Part of a small language model's weights: RMSNorm before each block.
Each number is 200 + 40 x the weight over its row's rms, rounded and kept within 0 to 999. Layers, rows and columns count from 0. The size before them is the row's rms in percent of the matrix's.

# down: layer 8 MLP down (transposed), 2048x768, rms 0.0222, rows 134-151, columns 512-639
# gate: layer 8 MLP gate, 2048x768, rms 0.0228, rows 135-152, columns 512-639
# up: layer 8 MLP up, 2048x768, rms 0.023, rows 135-152, columns 512-639
down134,102,208,293,183,207,229,216,224,186,252,208,222,145,236,166,119,171,211,236,212,231,194,237,125,203,217,244,218,229,183,195,236,181,173,249,274,162,252,209,192,119,149,202,215,177,179,150,185,245,131,164,200,261,106,182,186,208,199,183,251,186,215,146,295,141,179,243,187,169,214,201,196,153,225,138,185,193,189,196,190,269,155,267,222,237,177,215,158,180,236,222,214,130,260,178,211,167,134,219,202,144,196,184,315,131,288,204,255,172,222,257,267,177,196,181,345,136,213,170,331,244,168,172,239,177,272,225,240,215
gate135,097,174,136,127,211,231,207,231,193,236,182,224,139,231,135,145,156,179,194,130,183,174,233,235,232,198,183,141,225,197,148,284,173,250,175,162,220,213,176,200,222,299,203,184,175,221,181,257,202,196,196,172,137,211,266,231,204,193,183,231,203,234,179,211,146,166,206,240,171,182,180,192,219,277,145,170,245,187,174,195,220,167,187,194,175,240,180,194,246,137,209,218,198,127,91,221,184,137,258,264,176,216,203,219,155,229,205,191,137,249,239,201,139,128,236,105,222,193,185,235,193,212,163,231,247,164,170,212,156
up135,099,208,194,131,215,204,149,215,189,149,209,211,221,201,200,251,264,221,224,205,144,208,264,192,243,150,162,223,212,213,166,193,109,207,189,143,168,213,170,163,148,190,167,142,159,183,186,107,211,141,209,182,187,178,231,221,200,131,194,163,242,198,105,142,208,243,198,220,203,243,175,223,134,162,212,196,220,147,149,172,220,197,238,241,117,171,242,224,204,207,235,161,142,138,162,230,264,187,197,157,252,193,159,225,180,193,250,226,223,257,201,165,224,181,205,194,262,173,164,197,149,169,219,197,227,147,243,196,146
down135,100,204,214,155,182,211,215,262,230,162,159,91,185,189,218,231,158,238,207,224,223,232,202,272,208,193,236,152,189,234,188,198,199,220,203,184,143,165,172,136,186,248,166,143,217,232,248,248,279,129,215,130,150,282,74,133,187,247,241,267,208,204,225,188,112,220,259,257,209,251,165,185,184,152,198,213,231,164,151,185,247,246,240,182,254,207,183,216,209,119,119,193,207,230,170,192,179,201,211,310,201,207,168,269,182,206,193,206,175,176,119,137,225,197,219,245,117,262,187,156,143,241,257,221,177,216,310,212,198
gate136,100,187,245,244,207,132,158,129,156,190,191,227,255,199,209,197,166,247,162,268,226,201,260,151,288,206,163,183,195,213,209,173,255,216,246,221,279,155,164,179,208,204,208,255,188,141,167,159,213,237,161,240,250,227,179,178,130,186,195,190,244,205,180,142,214,163,243,194,199,211,233,241,220,211,129,190,212,232,252,159,240,206,232,191,284,270,197,170,181,232,193,151,172,264,228,173,279,233,188,173,184,237,242,209,237,194,228,237,167,196,179,178,111,148,179,240,203,163,164,277,171,186,175,185,167,158,234,205,275
up136,101,179,265,223,257,161,160,213,228,107,143,248,219,210,165,221,172,149,220,204,242,222,222,162,191,221,150,212,244,213,197,186,229,205,222,210,192,177,229,215,191,188,216,254,204,167,195,254,134,185,245,212,171,217,161,174,131,139,161,191,217,181,220,239,165,174,218,143,154,218,246,152,170,179,149,240,214,215,127,171,268,173,238,173,219,230,222,226,183,197,235,153,195,222,212,170,232,212,180,200,185,210,186,164,208,135,269,155,168,164,255,175,169,207,196,187,108,145,220,213,232,223,205,224,212,108,178,202,192
down136,101,216,299,222,208,190,223,206,173,214,221,183,196,139,210,162,164,164,273,228,223,134,208,207,275,298,239,202,182,188,239,238,168,204,207,228,189,149,222,147,197,182,157,240,216,207,198,247,209,175,127,225,192,211,224,226,193,134,179,246,212,233,217,193,183,236,178,144,158,169,161,207,222,188,227,202,164,275,192,209,182,134,187,138,252,145,236,256,143,274,215,268,192,190,213,297,193,233,140,192,193,186,158,214,210,153,211,176,173,138,212,215,193,168,176,253,195,211,209,209,289,235,104,231,175,273,194,170,200
gate137,095,191,171,142,179,224,195,238,137,216,205,227,128,197,205,174,214,213,85,250,175,202,241,264,288,223,241,140,285,186,189,102,257,171,170,236,165,116,201,225,165,209,204,218,138,185,243,89,189,217,193,234,171,217,168,192,264,243,194,239,244,195,199,152,152,235,155,196,192,251,161,214,174,211,166,96,273,172,232,242,183,201,147,236,239,208,227,304,201,187,201,236,223,181,235,169,201,188,183,172,184,234,302,170,181,194,188,135,152,211,177,234,183,101,171,274,187,146,265,141,270,162,247,235,220,178,206,239,182
up137,098,255,168,212,211,200,203,234,172,205,193,154,221,181,174,210,218,236,232,276,192,237,182,159,193,158,194,258,154,228,226,255,245,198,181,186,241,230,226,209,197,196,158,130,259,275,196,282,149,161,201,207,235,158,261,259,233,148,246,152,205,161,195,228,224,191,188,189,145,258,187,212,176,189,169,240,188,243,150,127,209,201,186,179,216,269,223,172,146,174,262,133,214,139,226,285,213,188,212,192,243,237,217,310,131,254,164,157,206,276,230,256,206,207,247,188,171,222,216,239,241,146,151,214,203,233,233,212,264
down137,099,185,196,260,144,141,185,220,302,160,196,202,223,162,245,229,159,189,233,210,195,192,210,187,196,217,228,142,111,168,171,167,203,148,203,179,246,194,231,149,198,201,219,157,200,259,188,180,208,256,155,152,166,152,189,247,208,151,198,254,194,234,131,146,202,185,213,183,199,230,179,185,130,174,226,147,220,162,174,169,241,226,219,304,188,213,245,203,164,196,216,121,171,209,247,173,210,152,184,224,157,287,182,204,168,225,196,237,163,179,146,208,201,193,155,240,164,168,180,217,181,201,215,177,183,185,185,184,169
gate138,100,234,250,163,143,225,240,131,199,206,161,155,148,214,141,318,192,259,233,166,240,241,214,178,238,170,215,101,168,259,207,159,175,226,186,177,219,162,147,225,201,230,269,302,165,186,187,214,162,171,206,140,120,205,208,198,202,226,192,225,209,162,206,238,178,193,190,263,212,152,233,221,212,240,163,166,197,126,192,134,190,209,241,209,159,223,187,79,230,286,186,148,246,135,199,193,209,178,224,212,250,240,170,239,216,186,127,174,202,219,195,193,185,60,236,283,155,132,94,193,201,198,199,191,153,166,289,146,240
up138,100,217,205,191,131,179,262,206,195,129,167,241,261,216,206,112,235,157,178,207,226,237,160,252,230,295,260,262,207,219,188,137,142,206,129,245,220,237,175,187,161,173,147,223,263,206,192,252,163,222,178,197,209,205,171,217,171,188,134,229,162,168,187,189,209,202,208,216,129,173,237,153,217,275,179,203,233,196,146,225,246,248,220,173,152,253,193,187,264,237,187,142,198,209,247,155,184,191,180,215,241,200,214,110,213,220,119,222,218,205,297,189,178,227,186,221,177,137,250,185,155,222,201,181,227,295,248,263,132
down138,102,221,130,261,189,221,200,239,186,151,180,165,170,147,245,155,200,269,209,151,260,174,246,232,225,126,198,253,183,230,172,182,222,140,236,237,179,178,244,217,187,195,189,153,290,222,214,124,237,192,244,173,209,189,131,220,252,184,168,152,206,187,215,183,257,185,201,172,187,225,284,192,205,169,178,161,214,155,262,203,228,207,224,169,221,232,274,194,243,196,159,159,130,193,137,171,173,139,163,218,253,183,214,179,237,119,265,199,226,184,162,122,178,193,220,235,262,223,209,222,183,180,193,254,117,201,182,212,187
gate139,104,190,85,187,153,256,242,108,256,271,254,194,253,247,185,217,198,197,247,279,265,177,158,122,243,143,168,165,215,188,178,267,202,252,172,168,214,175,175,238,84,157,216,163,280,193,286,253,218,227,169,237,164,178,191,162,115,202,184,238,197,205,210,169,163,132,208,166,238,218,278,183,237,128,236,175,161,140,178,178,172,241,187,172,217,245,227,167,208,189,213,197,226,165,226,122,259,221,114,208,171,173,227,187,255,145,169,255,242,246,165,162,242,232,176,247,122,214,209,145,137,225,191,148,263,207,220,207,158
up139,102,194,111,268,206,217,180,186,239,181,148,178,229,258,210,228,176,148,130,260,192,166,218,210,183,231,204,212,223,228,178,222,167,187,188,210,184,244,171,150,197,206,132,162,229,186,183,231,74,124,245,189,168,164,232,158,164,261,244,269,179,228,166,217,212,161,184,226,260,107,224,231,214,189,232,206,184,170,233,289,146,260,237,229,195,175,161,171,170,130,278,287,236,210,166,182,238,217,230,277,200,228,168,301,202,203,226,216,181,225,206,168,292,240,264,240,181,205,232,165,186,226,172,187,191,237,143,219,211
down139,098,179,193,195,215,114,303,203,247,135,170,219,159,191,196,191,202,222,107,265,150,143,267,177,183,163,204,171,183,187,167,203,194,202,265,213,141,160,275,216,117,206,279,184,228,232,192,231,158,226,216,215,166,150,205,141,173,224,234,205,208,192,143,222,225,167,237,194,201,234,177,197,249,171,170,224,220,203,292,252,191,225,209,210,240,171,224,169,237,272,179,213,214,174,208,202,243,106,259,187,112,217,158,196,194,210,224,223,223,188,303,223,266,238,236,197,274,154,130,178,141,197,192,175,152,217,134,209,215
gate140,099,160,164,132,202,211,251,175,242,276,215,161,248,185,205,205,130,250,234,207,197,196,175,236,244,193,227,155,182,194,228,199,225,222,204,157,221,205,267,234,226,291,201,249,234,241,174,190,207,188,257,235,219,188,193,167,173,173,186,150,177,141,218,223,188,243,196,212,215,208,202,155,170,227,255,181,261,227,282,217,195,190,188,211,189,161,161,123,204,197,233,252,237,130,178,221,224,194,205,222,232,229,193,247,193,218,210,231,258,182,217,268,129,245,204,159,218,132,228,144,217,196,274,197,221,169,253,252,164
up140,098,181,184,193,134,228,223,179,133,212,224,215,194,188,170,180,220,268,155,257,228,241,236,213,188,207,203,250,190,230,191,221,101,192,207,215,199,259,183,220,222,177,173,139,201,124,245,209,191,199,150,190,187,159,254,257,165,238,276,267,116,217,193,159,194,228,262,227,179,228,191,205,184,215,207,174,209,194,136,134,239,186,160,211,223,201,237,290,230,203,208,150,163,223,226,203,224,204,228,158,247,159,209,163,191,193,120,211,176,183,117,166,214,281,181,152,189,155,132,227,135,242,169,204,192,183,240,199,167
down140,100,246,227,153,242,237,253,138,161,174,221,259,229,191,221,231,169,174,200,163,269,217,220,110,171,243,157,119,187,224,198,192,195,195,176,273,215,183,138,178,208,222,218,194,212,186,150,184,189,153,128,252,197,179,200,185,162,138,193,196,251,193,178,213,200,168,228,286,172,204,260,286,207,160,221,214,171,198,211,234,212,213,197,210,255,157,206,258,217,159,245,209,186,262,201,201,179,178,188,165,132,98,153,122,231,246,201,185,269,163,223,185,181,130,190,186,142,185,200,188,203,164,314,123,200,170,141,207,258
gate141,098,167,253,123,176,172,216,103,120,181,202,156,127,188,148,232,209,239,207,262,227,208,243,174,145,207,153,217,189,220,185,218,241,243,197,166,216,170,207,219,255,167,190,208,228,166,258,163,202,204,228,243,183,186,255,183,188,256,240,216,202,212,208,209,235,184,242,226,207,278,261,203,173,189,190,157,217,163,213,184,230,178,183,223,162,187,169,187,238,220,208,194,127,202,265,183,175,144,207,149,130,177,168,173,159,276,183,191,193,203,238,234,273,170,166,198,226,218,160,146,153,122,213,273,209,181,201,238,239
up141,100,243,227,273,227,260,229,168,140,240,183,147,196,137,215,250,89,151,227,234,171,205,145,201,185,176,203,196,219,240,197,265,267,213,162,207,120,201,153,160,170,260,153,166,215,230,248,223,166,201,192,179,193,129,195,223,279,222,189,227,155,185,157,226,221,211,160,189,207,205,172,232,210,191,177,268,103,207,164,241,198,234,183,191,162,203,159,224,210,147,203,289,68,144,207,188,199,161,230,219,180,171,188,219,159,298,150,157,248,215,227,160,187,246,130,158,214,199,121,223,187,232,190,221,223,166,209,206,177
down141,101,254,193,238,227,235,298,216,207,224,193,246,206,193,180,200,209,236,170,201,224,207,170,237,145,187,242,249,222,193,219,195,179,226,191,184,180,175,218,212,187,225,183,182,179,172,162,235,170,215,123,197,211,238,138,267,59,164,216,144,243,171,206,243,178,202,272,248,186,229,188,142,198,171,147,248,220,215,210,225,223,165,223,175,95,183,175,125,190,236,178,253,195,236,196,194,238,216,185,216,110,168,194,196,53,148,269,196,214,216,259,155,164,251,98,233,176,192,133,241,200,186,137,164,187,141,185,183,208
gate142,105,185,179,273,164,188,138,183,172,191,178,194,148,189,233,219,228,262,216,191,191,227,186,200,226,149,241,173,187,267,171,171,164,260,192,202,162,218,185,196,220,201,235,226,219,220,210,297,228,223,223,78,217,137,205,205,228,173,216,192,293,190,227,165,279,158,193,204,201,234,196,241,204,205,269,193,257,195,180,125,126,257,157,201,131,248,202,244,230,214,198,196,208,165,242,186,185,225,226,225,188,196,177,171,200,165,181,201,203,229,183,177,228,201,169,208,189,277,231,232,189,259,177,264,126,180,187,127,223
up142,106,272,209,169,220,197,196,232,173,222,225,233,230,108,247,186,183,184,223,194,244,181,218,200,240,259,231,251,219,191,304,201,205,151,251,186,153,86,190,211,193,143,177,195,147,123,167,110,182,166,192,282,196,220,210,86,170,195,192,168,202,257,223,213,143,238,216,255,176,161,224,166,262,203,109,197,165,124,256,253,255,113,220,197,205,194,248,213,228,243,150,221,228,222,179,240,229,228,226,111,209,218,224,253,205,200,198,155,204,173,194,241,139,183,317,242,232,167,163,145,228,228,209,184,144,183,171,234,150
down142,102,209,292,131,163,202,197,116,203,165,200,157,177,193,214,251,196,235,179,220,288,184,298,162,221,187,123,291,229,169,261,228,233,154,154,233,172,144,166,163,163,186,120,182,135,121,184,149,152,171,136,175,188,230,188,221,166,242,195,228,200,153,236,234,133,196,144,247,173,165,135,195,188,179,228,176,207,159,168,134,185,170,223,266,256,159,251,136,255,236,206,225,261,236,126,204,155,168,246,191,213,187,242,216,186,234,164,202,222,147,208,190,196,222,257,209,147,172,166,204,180,121,154,195,181,159,91,228,212
gate143,095,224,188,109,189,214,244,160,210,169,154,191,209,249,177,145,218,195,188,147,218,293,184,187,178,252,150,203,202,275,198,179,276,169,224,238,135,140,147,258,138,206,278,170,219,176,256,196,257,253,183,278,237,183,202,158,227,232,153,237,129,228,260,247,242,234,157,207,265,217,228,166,238,221,214,164,177,235,241,270,206,170,189,227,179,154,167,256,180,187,280,197,134,141,173,241,238,225,180,173,171,177,192,225,212,98,202,151,214,181,320,125,195,145,225,163,196,175,139,154,191,182,240,178,97,190,259,260,320
up143,096,249,146,225,138,165,181,280,175,252,206,273,241,204,205,162,160,266,191,220,126,208,171,239,151,245,230,138,170,174,174,224,200,207,224,208,240,172,176,210,159,159,218,162,196,148,130,194,182,184,216,167,231,111,228,160,175,220,259,203,254,151,255,189,229,199,216,188,216,208,295,154,183,190,288,225,232,244,176,199,179,263,197,162,220,136,245,209,276,203,196,203,231,223,195,139,179,214,139,250,176,144,168,169,207,257,184,171,225,191,218,228,246,197,237,200,147,245,230,216,251,259,168,209,187,185,120,230,263
down143,097,224,134,224,178,232,166,216,102,211,225,183,172,227,166,183,194,191,198,120,286,160,174,250,104,254,203,142,194,181,227,195,169,187,204,199,106,222,207,160,259,173,169,137,210,202,182,190,212,213,212,180,188,224,202,202,223,169,145,115,212,191,209,222,128,229,208,242,155,186,184,236,176,236,186,178,245,173,181,252,212,187,185,123,159,203,222,202,219,233,212,156,184,169,183,163,209,179,177,193,197,134,255,273,180,180,183,185,163,192,182,210,199,233,198,150,196,224,227,279,223,249,189,193,205,223,233,177,214
gate144,129,205,135,182,163,204,214,275,156,177,142,236,221,204,188,119,222,209,248,211,188,271,197,258,131,229,193,243,218,215,235,63,183,165,186,204,177,259,271,164,202,250,163,234,222,251,227,175,188,162,174,202,165,228,185,231,217,180,159,208,204,195,255,159,264,188,151,155,194,176,199,204,243,308,218,235,185,134,170,176,135,234,182,217,218,209,175,293,207,161,262,186,158,260,161,237,267,147,189,227,225,222,227,190,162,235,143,262,197,124,198,266,193,256,210,163,231,281,171,222,231,175,228,215,227,298,310,201,217
up144,092,277,170,200,166,159,247,234,175,117,166,209,152,171,142,167,225,206,214,202,226,189,293,194,174,160,159,243,124,259,208,124,249,283,184,164,143,171,218,253,175,229,198,289,208,204,184,203,206,114,172,203,163,181,223,201,230,186,169,303,219,202,245,168,209,103,187,160,219,259,187,245,215,233,196,243,191,200,176,204,144,208,182,254,176,226,184,282,229,197,204,221,194,216,124,236,212,130,211,184,232,214,210,159,150,283,157,281,186,167,248,251,122,160,200,167,141,206,221,207,255,201,229,229,140,227,193,145,175
down144,085,140,222,252,211,217,136,122,240,260,246,207,240,235,274,257,176,142,117,186,172,198,142,152,243,182,187,153,235,168,148,287,197,185,226,234,205,217,155,213,201,115,197,142,186,202,194,212,214,270,210,177,265,145,176,140,141,189,223,142,185,169,162,201,142,189,198,231,165,207,164,197,150,162,210,157,255,180,212,206,234,176,201,226,235,191,210,115,156,234,205,172,211,125,227,167,217,297,227,165,222,186,179,216,214,118,268,136,256,259,160,156,243,234,234,215,167,181,168,255,180,226,224,203,236,131,136,254,195
gate145,099,163,161,254,159,259,204,237,134,231,191,234,219,255,171,142,227,229,206,210,195,266,164,214,229,207,198,254,213,150,173,227,201,214,143,240,194,208,267,148,207,268,191,206,129,262,232,177,218,227,195,274,219,204,265,217,191,191,136,185,112,160,234,142,163,162,221,194,159,222,229,152,202,241,213,135,268,270,215,79,259,183,233,141,201,153,175,183,235,160,229,188,194,256,182,256,216,154,198,134,180,235,170,118,144,190,137,253,155,191,250,96,177,202,197,95,197,188,269,185,184,206,196,231,306,201,282,235,223
up145,098,207,188,189,182,225,217,205,141,227,142,261,237,245,204,184,298,161,207,261,152,217,173,199,181,153,127,159,103,200,200,194,184,249,213,193,214,125,179,244,254,152,197,194,153,163,282,172,213,212,152,266,152,181,192,272,244,168,208,197,167,222,182,219,168,187,161,209,187,164,203,142,191,180,191,138,195,222,264,133,273,205,256,220,201,254,226,287,165,195,186,181,148,200,161,233,277,192,108,197,241,202,207,217,196,153,190,212,159,213,217,225,96,229,165,124,230,147,220,192,196,158,185,173,216,248,302,147,286
down145,096,190,195,269,244,143,215,168,181,218,189,155,215,136,198,234,136,133,197,228,209,216,184,246,85,169,203,246,222,242,200,127,143,122,208,140,120,231,187,206,214,127,206,179,220,226,292,168,235,228,201,241,216,189,226,175,122,158,199,208,178,173,157,162,150,237,200,223,260,159,211,179,199,233,153,144,243,195,139,227,240,241,185,167,232,236,213,273,198,221,196,235,206,277,181,163,241,176,246,148,165,261,234,219,138,167,213,196,155,165,202,213,215,219,144,208,163,235,224,199,254,211,136,212,192,165,184,139,268
gate146,102,207,228,207,134,158,294,178,175,219,233,206,235,268,247,227,163,221,147,243,181,214,211,232,252,136,156,229,201,185,191,164,309,235,220,194,159,234,166,255,139,170,160,225,212,184,253,157,256,177,193,202,204,147,222,160,244,245,167,154,173,163,194,229,205,221,150,183,201,258,193,205,162,247,193,227,197,210,200,227,147,285,186,213,241,225,185,119,223,148,190,188,181,173,224,174,232,164,204,142,174,206,134,213,219,212,256,209,237,246,160,230,256,111,228,159,146,219,179,200,193,253,185,175,197,148,225,189,200
up146,099,165,217,199,249,195,286,101,193,207,214,236,224,264,168,221,262,234,201,193,265,144,158,230,304,246,186,234,179,193,228,248,223,248,247,239,191,216,117,221,172,242,204,137,230,188,214,225,181,191,151,145,119,201,208,123,235,183,184,245,170,296,169,151,213,170,182,140,180,145,299,235,216,207,215,191,304,223,265,176,226,180,170,155,210,206,175,182,184,195,313,172,249,167,253,211,179,225,204,172,220,166,206,306,202,158,176,180,151,194,215,180,175,269,208,196,169,229,305,185,178,202,207,217,270,220,148,175,203
down146,100,202,249,214,171,170,238,227,120,300,146,220,180,231,166,236,211,196,159,197,239,142,258,273,281,202,159,191,194,224,176,214,252,211,115,150,198,208,209,215,248,170,155,211,192,175,222,125,218,163,160,241,170,141,224,222,263,207,213,172,160,134,244,249,195,217,266,132,222,158,192,196,285,141,218,208,206,207,133,222,175,196,296,238,242,288,165,251,221,137,225,247,204,137,165,206,151,202,217,152,162,122,171,138,154,232,162,155,238,113,210,233,224,190,216,128,255,224,177,102,193,163,196,172,148,165,209,196,172
gate147,102,148,125,260,163,165,223,130,138,214,204,220,245,173,159,231,163,224,156,258,194,208,130,233,247,192,267,170,153,224,176,199,160,269,165,245,173,250,181,214,188,173,161,193,146,240,180,242,187,161,273,176,108,240,211,249,178,235,249,234,229,113,209,227,205,135,137,247,238,182,189,148,212,229,196,272,219,227,217,193,211,190,212,127,217,226,189,208,141,165,236,232,196,182,182,130,223,223,237,195,138,227,248,317,202,185,304,184,172,176,133,261,234,107,208,160,255,258,228,196,162,175,180,165,207,161,230,225,178
up147,101,254,195,217,165,157,218,222,160,156,195,235,224,194,146,229,159,216,122,290,236,259,214,206,139,191,186,174,100,207,146,185,197,199,236,138,199,167,285,202,169,191,173,258,212,202,205,168,118,214,199,257,229,162,155,156,256,162,223,241,193,176,242,204,174,201,198,223,227,250,258,228,192,189,290,229,175,209,152,236,201,219,210,217,125,271,254,261,219,197,123,187,218,227,174,263,147,138,219,303,169,236,243,252,126,265,177,203,177,172,218,162,232,206,204,201,186,240,210,190,228,188,203,210,208,238,249,200,99
down147,102,186,185,257,236,211,146,197,204,228,204,231,219,230,205,153,126,220,150,175,242,208,266,163,215,200,272,193,148,192,164,195,142,308,219,230,207,260,168,166,190,233,204,189,205,112,127,180,223,161,272,206,144,227,182,179,198,167,252,208,202,170,181,199,215,269,268,224,167,171,185,189,206,200,186,187,214,220,248,173,174,129,175,241,171,179,205,305,202,143,200,185,208,187,223,205,264,184,167,224,143,222,199,280,225,168,153,220,90,239,211,200,180,208,173,215,197,179,184,131,224,170,141,186,155,107,170,195,173
gate148,100,286,217,163,179,131,202,189,192,231,230,189,223,173,249,169,186,222,244,191,185,197,192,137,161,164,209,46,167,167,206,129,166,237,167,187,189,131,194,167,161,285,181,186,237,187,173,170,142,193,246,164,195,192,264,188,254,287,246,188,197,203,187,168,154,157,187,174,204,136,236,134,276,174,233,205,280,162,197,159,151,252,176,263,189,183,168,248,173,251,227,240,326,211,166,184,135,192,252,301,278,250,202,239,197,262,219,141,166,186,203,221,159,190,136,198,156,206,214,149,216,273,205,245,203,207,153,202,166
up148,102,280,108,183,121,221,162,224,152,159,235,189,166,149,167,108,234,213,232,86,248,203,206,193,199,234,163,152,259,189,228,207,244,218,183,173,167,209,224,196,177,263,207,206,167,155,189,250,176,164,179,191,210,263,84,283,166,198,183,157,247,204,129,202,139,251,189,224,243,171,190,163,179,144,133,190,157,239,182,275,189,190,166,195,209,156,262,250,212,200,216,186,294,233,264,228,186,216,179,101,264,190,188,151,169,163,136,173,179,197,307,221,222,219,246,173,229,100,230,205,188,115,189,176,170,194,213,199,179
down148,103,188,234,181,148,232,215,187,186,228,248,204,197,271,129,266,160,115,156,253,267,165,244,211,242,190,178,199,206,176,152,181,183,234,228,216,239,277,130,215,194,164,233,204,173,212,178,160,221,246,110,152,202,161,248,228,128,191,196,206,187,231,222,164,229,244,172,227,107,162,177,184,225,176,157,219,152,267,238,140,192,292,243,206,224,230,170,214,239,232,206,223,239,200,198,222,157,178,160,261,240,181,182,206,235,139,184,216,237,211,248,196,171,276,225,146,259,295,210,187,221,145,256,146,183,145,194,218,261
gate149,091,192,121,174,171,207,204,254,198,175,142,213,131,257,211,202,221,272,158,179,189,183,152,210,163,236,143,167,145,258,277,196,207,165,208,208,172,238,151,143,246,187,222,155,200,224,192,259,246,164,136,203,279,217,260,208,199,177,258,226,175,188,182,250,233,244,198,133,187,183,127,180,125,207,203,173,208,202,261,192,232,180,179,176,184,253,252,216,193,285,179,231,184,193,243,152,183,250,218,164,170,195,279,258,140,257,164,217,182,233,143,253,165,197,165,174,159,258,191,164,129,168,191,152,215,193,212,217,223
up149,091,148,215,212,203,229,214,209,178,239,223,213,98,223,206,184,176,149,206,175,184,248,242,141,221,179,219,127,130,168,209,174,245,266,180,196,197,185,205,191,213,144,144,168,179,216,242,206,194,176,196,212,198,197,172,161,186,189,256,169,213,230,243,151,145,197,288,234,259,257,230,204,226,161,165,200,170,172,256,187,164,174,181,224,136,161,155,166,227,213,258,152,139,187,282,234,247,278,158,212,162,202,232,107,189,211,209,197,267,113,177,166,231,154,168,146,274,201,217,170,227,225,203,235,219,115,255,210,192
down149,092,102,163,185,227,149,188,217,204,225,181,229,192,200,109,216,267,248,164,164,168,145,130,226,207,168,220,146,215,226,187,236,182,223,199,211,181,187,183,230,245,168,227,262,194,251,179,221,147,223,154,190,180,251,191,177,233,115,246,150,171,184,155,232,201,150,172,196,243,157,114,204,229,251,199,199,214,259,221,169,166,230,245,147,255,178,226,224,241,132,226,290,189,161,220,167,186,241,316,228,203,181,198,192,176,203,202,210,165,151,177,192,237,267,205,260,232,291,109,203,220,198,147,140,218,188,222,176,214
gate150,106,144,234,241,231,228,182,80,153,220,199,190,202,193,159,226,230,242,199,173,200,211,264,218,179,177,231,143,220,158,299,217,201,251,172,212,213,147,158,193,212,181,151,167,129,250,159,217,155,203,161,195,278,180,165,192,248,190,247,186,202,191,181,204,229,180,157,249,160,161,233,158,210,139,128,188,207,251,240,112,171,239,230,150,206,263,188,211,150,271,157,230,182,92,175,179,214,175,182,237,208,174,191,221,168,166,221,210,244,207,273,181,236,194,148,184,188,152,174,206,146,172,156,152,168,218,263,152,241
up150,103,172,186,267,170,245,211,216,154,223,194,195,184,205,185,159,174,229,186,221,152,140,240,169,273,255,191,170,194,215,174,209,185,194,251,182,170,236,173,200,125,186,241,248,236,238,205,183,138,160,241,197,230,245,138,198,196,168,194,180,147,161,296,169,229,219,208,170,253,213,197,194,203,156,278,256,180,132,227,231,160,216,219,157,214,145,123,180,206,242,176,241,210,211,175,221,249,235,166,276,260,228,197,267,227,151,251,191,196,168,167,221,199,156,191,226,224,248,229,213,205,186,172,246,261,168,134,215,169
down150,103,167,172,301,247,243,284,184,187,157,219,202,298,198,196,218,220,201,197,254,254,206,185,196,149,192,144,224,160,196,217,227,232,171,175,184,243,182,178,167,246,163,221,185,229,233,276,170,251,218,180,157,222,132,180,167,233,110,156,203,225,165,225,236,255,174,261,153,196,221,239,192,248,120,178,224,228,246,197,238,146,164,146,217,178,143,204,199,286,233,201,262,224,279,187,98,258,159,210,216,211,211,186,232,271,216,211,232,254,169,194,211,261,171,219,173,260,156,190,221,169,136,229,162,204,223,185,206,196
gate151,101,135,149,170,240,188,173,238,189,190,174,188,143,175,176,173,164,259,220,140,162,232,202,168,161,191,153,252,199,217,168,234,239,192,181,144,279,231,203,180,193,148,214,219,237,126,163,223,152,201,182,220,196,231,138,174,189,208,147,233,246,265,154,232,172,207,162,112,199,185,168,244,142,213,250,221,177,146,159,146,200,151,169,258,272,243,180,240,208,206,237,144,184,218,174,169,165,168,183,225,126,249,228,216,144,218,132,160,154,261,160,235,196,111,184,206,225,234,326,207,158,279,202,202,163,203,243,200,270
up151,097,256,224,196,208,265,239,184,177,189,141,158,173,302,175,222,200,210,201,220,124,208,240,168,159,174,135,209,169,224,187,146,173,222,139,158,164,189,268,188,254,129,211,172,271,196,268,163,195,185,146,236,172,149,184,210,230,244,151,211,196,234,217,188,228,180,206,178,193,190,181,220,255,224,253,216,212,167,251,197,247,186,169,195,240,231,239,207,248,181,143,214,240,261,161,179,243,154,224,149,239,193,154,204,184,133,169,228,162,209,158,147,203,177,211,148,118,259,194,139,215,242,299,166,127,218,228,233,201
down151,096,187,283,261,192,154,222,224,175,164,284,222,252,211,190,267,194,138,146,175,267,218,162,122,246,208,168,210,157,205,152,191,166,133,225,219,206,230,249,206,180,173,232,234,223,271,262,250,186,136,140,168,234,161,242,95,208,198,218,216,201,188,268,186,208,241,230,223,253,182,223,174,105,206,184,276,294,251,121,167,195,169,196,222,166,114,229,156,148,179,165,177,219,227,289,172,234,230,179,188,221,207,202,214,192,232,238,241,228,172,270,191,189,301,178,231,257,176,184,220,225,193,191,204,211,205,252,251,198
gate152,100,218,211,225,195,272,245,221,211,201,242,227,190,190,211,195,233,236,195,153,142,250,182,208,206,121,216,181,118,190,156,200,208,218,151,186,144,147,235,205,159,265,215,193,133,185,251,268,162,144,202,161,188,160,203,127,195,106,187,228,215,113,289,222,263,291,183,216,269,232,205,206,218,156,202,212,196,276,196,208,188,143,229,168,265,174,155,189,191,200,178,119,239,157,329,199,142,201,220,177,271,185,232,260,171,189,166,243,254,216,234,176,241,190,171,226,192,150,215,228,197,167,266,234,219,169,215,261,190
up152,103,231,244,210,166,234,229,110,251,200,285,229,193,134,213,136,193,240,212,187,187,252,173,214,182,147,176,259,255,156,206,193,220,204,249,172,217,240,166,221,181,148,220,160,183,287,288,169,225,205,183,96,187,205,174,176,261,216,143,229,217,215,235,218,213,150,162,206,241,155,196,165,181,175,253,235,155,90,275,150,193,211,183,231,262,237,206,263,164,163,186,220,225,251,259,255,263,229,185,250,170,149,226,240,154,234,230,224,212,230,201,178,183,200,215,233,209,173,257,181,231,150,147,130,299,279,163,162,243